From a checkpoint of a small transformer trained on Wikipedia.
Size: 13 layers, width 96, 3 heads of 32, MLP 256 SwiGLU, vocabulary 8192, 3.02M parameters.
Architecture: RMSNorm before each block, rotary positions, no biases in attention or MLP, untied embeddings, normalized queries and keys.
Training: a variant of Muon for these matrices, 148M tokens, 9034 steps.
Each number is 128 + 24 x the weight over its row's rms, rounded and kept within 0 to 255. Layers, rows and columns count from 0. Numbers have three digits each. The size before them is the row's rms in percent of the matrix's.

# k: layer 3 attention key, 96x96, rms 0.0651, rows 90-95, columns 0-95
# q: layer 3 attention query, 96x96, rms 0.0739, rows 91-95, columns 0-95
# v: layer 3 attention value, 96x96, rms 0.0654, rows 64-90, columns 0-95
# o: layer 3 attention output (transposed), 96x96, rms 0.0535, rows 64-89, columns 0-95
k90 115:104144151116170112160164104124134158141165118132153125177139150147126089085129126102110114146167140102150127151120122126104111151096078166112094108144096090126144154121136167164121127116064144111121103102097147118106135111163128128149141103091149159137161104133135164131155158106132145129
q91 092:133164126112110139097106148137108125134076097102100148105126129145130105089131162139107143127110109136100147124131135117117156141092162065090132188081146103092077115085114152144150122131099133129166130110117135139113136142114133112114107117126123117179096128082105120125115107120163084114
k91 093:108124121126119169119161138131150096130147174102091113099113120172124122078139110143106117135140082144097123112097079161137067131103159158122164103119152154157132153114127144127124134124142122177116100195127135143123123136095102140086140100116131150124115138166127158150157126118129132159
q92 091:162142093131137214142122120141110126131127149104097160146125098097108136139117111105121083138150158136140178126134135135143094127176096121163152134155146163163110123130147127132132146141129114156111152108092153078104162107095132120093097117116138138101104114105106080135157105157122115134
k92 097:090123130119122106136117124139110141140119146145090137082125114138121139168112137122079156125121102116099100122103174112152138129130147141068112115159088093121146141137122094108115143164151126161142076188109153123099161130133110136181175125108154114167136154151126165094107134119139126118
q93 090:098113145133128168133100159112111129162108145127087126118127158170125121117169106150111075127136151112103178134125149103104108155172129122155168128166128098139117124124137131124112141084086109114130119138111137133109072113111150147118127179116130157079122107130088128105125153119152142188
k93 105:111144155147149097133090150103180128148124127125089134113111135133148128145160136152096149125141133131146083138100156110139079137130126148112098148168099147168086188128153108136144141126121140117155137123137124116144123117145194093169107137104155144135134102116113140164091095153170136094
q94 088:161098138126121159124116133072129137147152152132094175112125102148138131164129104129120122163129110133093105118107180126154134127131153150105140136133160161094131126137178100129148161123142130107093116147092112062145167166158112102111119109089185144135122161146137134143110160115119118102
k94 101:152135167136119162122120117160144107119142161112071163124168090119141126140072138130159093108153118103154130140115127127170152152119155110144097156106143149155118109114107156137149152076125116149187126133103122119138152151125126170145157099116122123141133134126161096118124166090134182117
q95 097:117133131127111134135156123137135121136141159105159092130104140089081137118138122127147173143113128139134100089125152145119116115161136108071076123118137137116137108055144108128179115143118095148068099115124138115122094117162111186137139134140088143119148132162131153160158167141123144120
k95 100:156133078192119149161153156113101129122133136145089155149138109099116138141135125125153109141143124110139130122149108134143115088100129134117170133108154097112113123150118176094132133101075172134151169118164168156118128104136137115117156130111111123111144120127144107145085139157065104169
v64 105:143106099128108143159179121070087143108094113114117136111118081160106133108169136136103110126095120125141140111123129158117119127115132160174165128131119122146150088139112148136174098166105108125123143137106132152109130128158163111088154141119098085151096110144104085092113117166111102145
o64 110:073127153112172143141105115112100133186114114137110109183154109129146122146129110113137151134124089100159149135137102148141116145107095115117147129172107135134083140112132146145145167087146103124152115135083097096119117159166157143121106133112148135108132079145115109066145149121115155121
v65 093:135168132132135119128122158116174133127149101098132131112082175061167139150130172132130129123082104123150097172171117154128105121121137133095124176157109144129113112136105115152083114149122121108128105128108113073112140133121147109133115100091129142130108116105123172113144152072116111129
o65 096:122140101118157184143143131134106124149149118133110151123104170147124118133139138091172106169127142138132108108126097144142157110104151103182138111112179157086157105138149104148130108149145147130105112111119130149101082132139152158145103135107132135089135104101134111172111122142086086188
v66 106:168135140132102134150096153146109152115122157110114163148125147149098097134144096143173121124122093123131091113078125133058117083135138140155153136143077108164144145127123133115124083098131161134070131117143150126157151082116132160139139176158125126090140126139126121148121156112104139116
o66 100:131144130111129099146150132109138103142142105149099120141086131151159137150102092159097103113119116079126105076149149098186134158098123176154110125117135150160126099125150123160103144150123137160143083139133170085115121175094166092117156124104133117172131118139130170120126116124134118115
v67 108:077148146108140101133144148087109162118104147059106157130147155192112124099123127134143167086109126110112137108099094109127130109135146088105124148095118129095138141174110143122112145098114123134130095144116108110163148122154149148144134133192154145118087134145129124155131104133148132094
o67 121:147133167163124127109144153117149157117118081146106119125126133106138154120154119111179096156118119112135146124154175128145149184118117122129097141155139139128148111085181101113125137172124155182087094093195131117116124144107114164129131112146130118134131106125133148080126160125136101104
v68 105:143117152151084123132170100109174136104130143158145102147131125137154120162090140155118134172092153088159144121141142106180123140125115174144114134155072112138104155146124127160148147123127153172150142097142143099107146136176137156149092108143137101138126142142155142147125078102140114112
o68 098:121094116173138140092132123147188100141113153095099169140150121129124153122065127135154140086131106175123134111114131175139095117130140135120101141097119141122176112126145103109133092144170155116100134170107099116138095115158134114106134137125113119144140128159107117082147161090131161148
v69 100:142111122107118137074159116130122144146155132110128162104147147108069165133120110140113116173119128163109127151157165157093130124167141152056153148112136127104130131132122111092109107174161124111145115100106125098129112142117066151108103169133155157137133103155111114123123126118096108105
o69 099:173146106138113097138149149102099138142155083115110185130076141122169130115127129145096113101156175136116098173093128126151169117121132078163137114124136093107108143142145134109153098141189118143151163130107101111121161127148169132135129107137134147142119157117171129112103139144141120126
v70 105:152093142170084141133134142093139107097131092163159098107148123098157117160103104148136112094121116181144109153120112097122124129138092153133124089133126141136139118159085167127150101093124115137120136078076096127143192120157107140088139128117126097138119110109144114085124134128119117119
o70 109:119116122083162126107148121125115130183163114141143174143120119171104121109083170123128123086131149114115157135124138173144116107132132140104167130147181129135114132098106139152106103133146104153120110090112150133113079083141120139121102158101176087140110095142107135152154154113132165118
v71 111:106153139140150110081149127156117110132095131116122153094183117128109148138105133117108124116130125164109138134096140133119095143147108120128142159168158162112114145149145129134151168124105108118109171102100149165141103103122147096139139157166094143116136214157190107120138138137101136145
o71 111:118168143127105142128158119114151079124180123137130126122151087120137126140125150111106094130177139103117129138113105102157146121154165110086128077111113173127129112096129126083081095137096116109133146185102135128122155106115081157133138108136142157107117159110116162106131108133157169109
v72 101:149092129066101155125148098123137141132132162173172113128163148150136152091075138106095085132116169130130119116112129147161107146149142151118176103124127140132126127166124153126124160192144128145156127124110140132151160152104140143141150100140164144159129159143127086145116097122098115141
o72 102:107120122163080142097166145149126108140120110127149170130168156093122115175128124140143155103100174139127142145147148127121089090104150114123095120136104126133093138098145108139097136105107139121105141137222091139113130126163144114137129160150104143103108149152133156118127156118123175133
v73 095:119154095135132136071090117141118137118136156146099136101134112116070109189117149135149151132154137145160133143117121149098122113172116120106112153093112132187095164113089114144122126119147135138170147104072139158141148152147098110126158136172127102097145106116117134131152153110100126110
o73 091:162152122127096136112129136137110108167108127138165172145093087117144180112138111107123112122138164144139099169143144113123151139097121150136155146113162116127156112142136147119128087096139123148119108139136107093108088124086111092142123123073120142167086168071137092121119106156160134147
v74 098:154094118122123160106089096102117139145122139152095151095140112140132139109092158145121128140155162105136142141125115126113141147077113143122137143094158141137116098121116105103135095149155106149124107141074167154152118105154143137116160144124154143190129101095061092151097128174140122112
o74 084:134135137123115082125127133167150135141149124130156137108084107102109122144155084128111161112150113126102109166144116134112098159138129111116118156149104117147110104137153149185127154108187130072122161119179124101155125168102091127118116103076140112107093132123167119106115163142100136123
v75 095:168161114147140175151134147100109122124132079129121110090164090095106137134132151060113085141118129139130148156104109097177142134080124114158107131144157154139129128123102141127104130082129111096132170104099109157165128132116154113128135140134119168092139118104146101104138095146132150108
o75 087:122151093088132104121136121158108111153105121148110117138172096103135103124154142086099112134143154146152162152118068092105102143139136086086153148121119137140116141116151148098135099118121114041131103111138129142131114127129104105169107122140133076131128131167094146108127131109127086120
v76 108:104086170143124125111132110142156122127131166154128121128125143131130106101122102160150131140170144160127129114154148146127128143146140122138148116123140082113121108195134105088128118131139103179075123125132109098103100122137114133123113131126133182140076145107115171180170165144085088137
o76 109:137115095147107151120139113074142123080155103114107158108121177127094174093165132157135092140123147111107096124092108157166130097157106145121152157124122135160148103115114142116097160111150145136131143138125139117112164102128154126103145149146164111145097133112164117174107084103139155154
v77 110:134153128097133134121132112119141153115152123152139160111143113142141136177163122128108092098128126116126195117094138116140127137138111145140070140121107110174117113132119107174148149089136150114121137115178115124087147149175118093091163159177098138135136183131135119080108113126123110125
o77 111:079147177126135093137094134111107093163078121073137113164137102121133096101100099126135107135116122142107104094110162125101102139152120114091128161127172185103151152092132143112127142142109094094145081158132117101127106102136090157117127120134121106158134122147119114117125127129153143102
v78 102:146127147148133126168120146091134159106131120106093134123134164148140148125130174096095144136089112076138129121124113199111163137151120136141131120122146112096118127130112106159173129077105158182154140109095127150078154141141124133120119107107114129145112150145124139125130087143163072153
o78 100:112132111171140115161154156115165148131121129135151150164117129123170106077129146090110165079145108170175133102094069128177113121164112121148133134159123134145150118117125114146139137123110116145131132121131139119124056135115127122113141122126099110095167124143156121069126107151155128120
v79 107:159121136120112114124170152113114144141142114173165126144091146142158150164149138149076162125135171193132153114125126132116124103123140118134138129146155148106191101170129089104093095131125123166111124128153116098134146136162141072138103134140109118142129133145124117100116098160110086158
o79 107:139131154133123160129124102113152125129140125086099118145129126146121121104119107137094125147144096131084120121132155160142145124168105157116112087107099114122108132127133146184201189089094113108167112096144126118080133082172123122129102149130162136133133143146097109096128166120111137106
v80 097:141132104131104137135144116128090101086093099145124147110122142114114122128148136179148071123139152124104159146099150124175106170130131090131158164115136068108155151152136109110145123135114141112110126192179109101161112192136115105120138113107144125150139138139095125134130113146093128132
o80 098:081096193147113122095105114085141114115102113103115132131175142167123132167146085108135122146128160123144144116101139163085106130142138102149108106178125115178081106129114152111172116124141107099123098131130129113097156168115113096157133132127152150132102120106130116107146139160122099127
v81 109:131123106142093127130089142144109110095107157128084141142113104122120128109148179103161136089164089130114106164162085092085119135117121115141177141143186131110157126179119129128115117100125149129124169120090159121131114085115141117100107121088119161143150143121112112085131107123139143145
o81 104:128085139099136146134129106130105176159142131147179086136150143140111133111089151152103066160141143132107131131076110113115143131120101160126106114149102125127136115153149165176128108137106156104119149096119156143135076144132135145143150150122153124082102141125100117150070109168121130139
v82 107:096146126116129090142169094134090142172132162137118143104125150109090131122110131140157102138109103051115088131138125154148111110124146108141156133136140118137130148071142107111155131109106135149134124096094150092095120139168144113082161125145106155097123081142126119156118124177114108108
o82 116:150150146123113084151109150084139109134169118102116081131148149132131134135120107131114134122127135143188169129086125142157111149129129098141152140120127081122173100153121099126108135118118110098171118122171107101167121168128083092139113081112129143147119126102134110071106126084132147129
v83 109:118155113131117123123133121125145118153169149107085131129131139124137103148149132111087161148109153116141070153181127122110137156104174118108117132130109102107152137075085134150132114106095179122124167122136132147172120118103091169153126146158111136098181119108148152114134140145119176152
o83 102:138118096115137174129134167145171149091099100177151093135087083148140094116121094165164116118146155175121132128092141095162131155120110126172143101125136138099104146166121121103149119142180116112138104108108148139141114154119106083128162124103133131126089115107112112164131140132139121125
v84 085:118141148146128118129107143137109091169128154104141087151148066134106111128129134133136114100082136152152111073153102156106104081127111102116124111130127133114142124146138145109102169128147088157131101071142078147134149115149123180138121155150104140105108115110132092111153151095137084137
o84 077:149148110093130141115130158121091140131148128123163147073085163133166155133156138131140099150138070142095156154093121148146158140105115131078127161110146107065111140101156115141107135072092124172132141145135139140133136119144123125110108100139099115121151107117102162146131086127145131112
v85 103:128090174129120071132092064152117149096120141156124109152154112137131116099109141129114090109112126167111141102107104158125142113125125152144135104110116133151112082116124126157118146148118136128159096149118113106111124166122147158163159079147113113079134113130074127122077125101119097107
o85 115:122153122103146137126109182186108157130153106130174135193105119105145155131139134128135161129070106112149106121123130158130174101105120122069104142109114131148107106132150122158160169131133167100126120105159108162120127146110134097133127134121111148165162120142178128143143134133143160139
v86 091:152154127143134166139131123128127175132158153099124148119100092126129151149063153121160120105152122096114109194162160126079104130089112121142114124079134127095167108151107132163141150145125141169133139139109095146126133171156094115121179121139137158123133137106108111105139103116118122110
o86 087:107177128145123112126126140140097154121121097117175156125080182129097129116172079110180120133137153126147125127133138152120144149144127123162157100129119144110139123126099158102091110108121163118120149098116182136150098117138150134126110182140149114150113108170108130065122135126162134109
v87 100:147154122170095127138097165122136142141164143142133078101153180147121171166116141140158120098142098132120132147120144175136089132135121140120121136124164122089160104136150148128155102118153143142111111094169155105149109133128170097107150143133110151119158120108154119086094144099074127153
o87 092:133076156091101120139134137141084116150154088145120127141112149162110078131132085196132112112125107106108119115068105122119114125129156113153131104115151119101163128117118132097112142089122153078100119102095154115109106082149154138146115131111123128109132098125114124171123132131176126106
v88 100:149163149126136132178110141128152099154150106095158109098135112135108115143135118081077166093096125132166144134125115152145137116130127122096112154086119148174119170146167119118181150124160116134150091115130099136154150133155100121146146163127145121135088114142140181150107109131128082125
o88 104:124153116124112138128123115131095157102132143089123161156143112126129134111184124098134149085155125128127124146128126107175143162119118092132106178164162091094169143070103106110106159147166091146125111101165154148103143112120126130136107138124077110137126167121127133133185121156136141127
v89 113:122120140154168128138146076160115117159110151106096114137131141130111147124142122163146149117108101127095122116151122089136125120172135131132153142160142121142109116091126158122111124103132124086099107132093051101082096153134112174104112122067128112149130175130125132131139152158083152140
o89 115:127126115106138105152140128086134114077151128141116174130137123099122108117092138156132090145124101108137156137122128172113131112122082120111133105109114108137143087133144089149097105094140114158201174145074162183138140144131099146141111144112127131109119121096161153166101139123107120142
v90 092:106117142165113120137097098128144089106142150130084148112131125155109134095115136135092119108147143117085150122150101133090095177101122113126130121097164097118140145108168105106128125120141082124122154135151143127096135080111135170107141117088101143125138159187178131153088164143150124136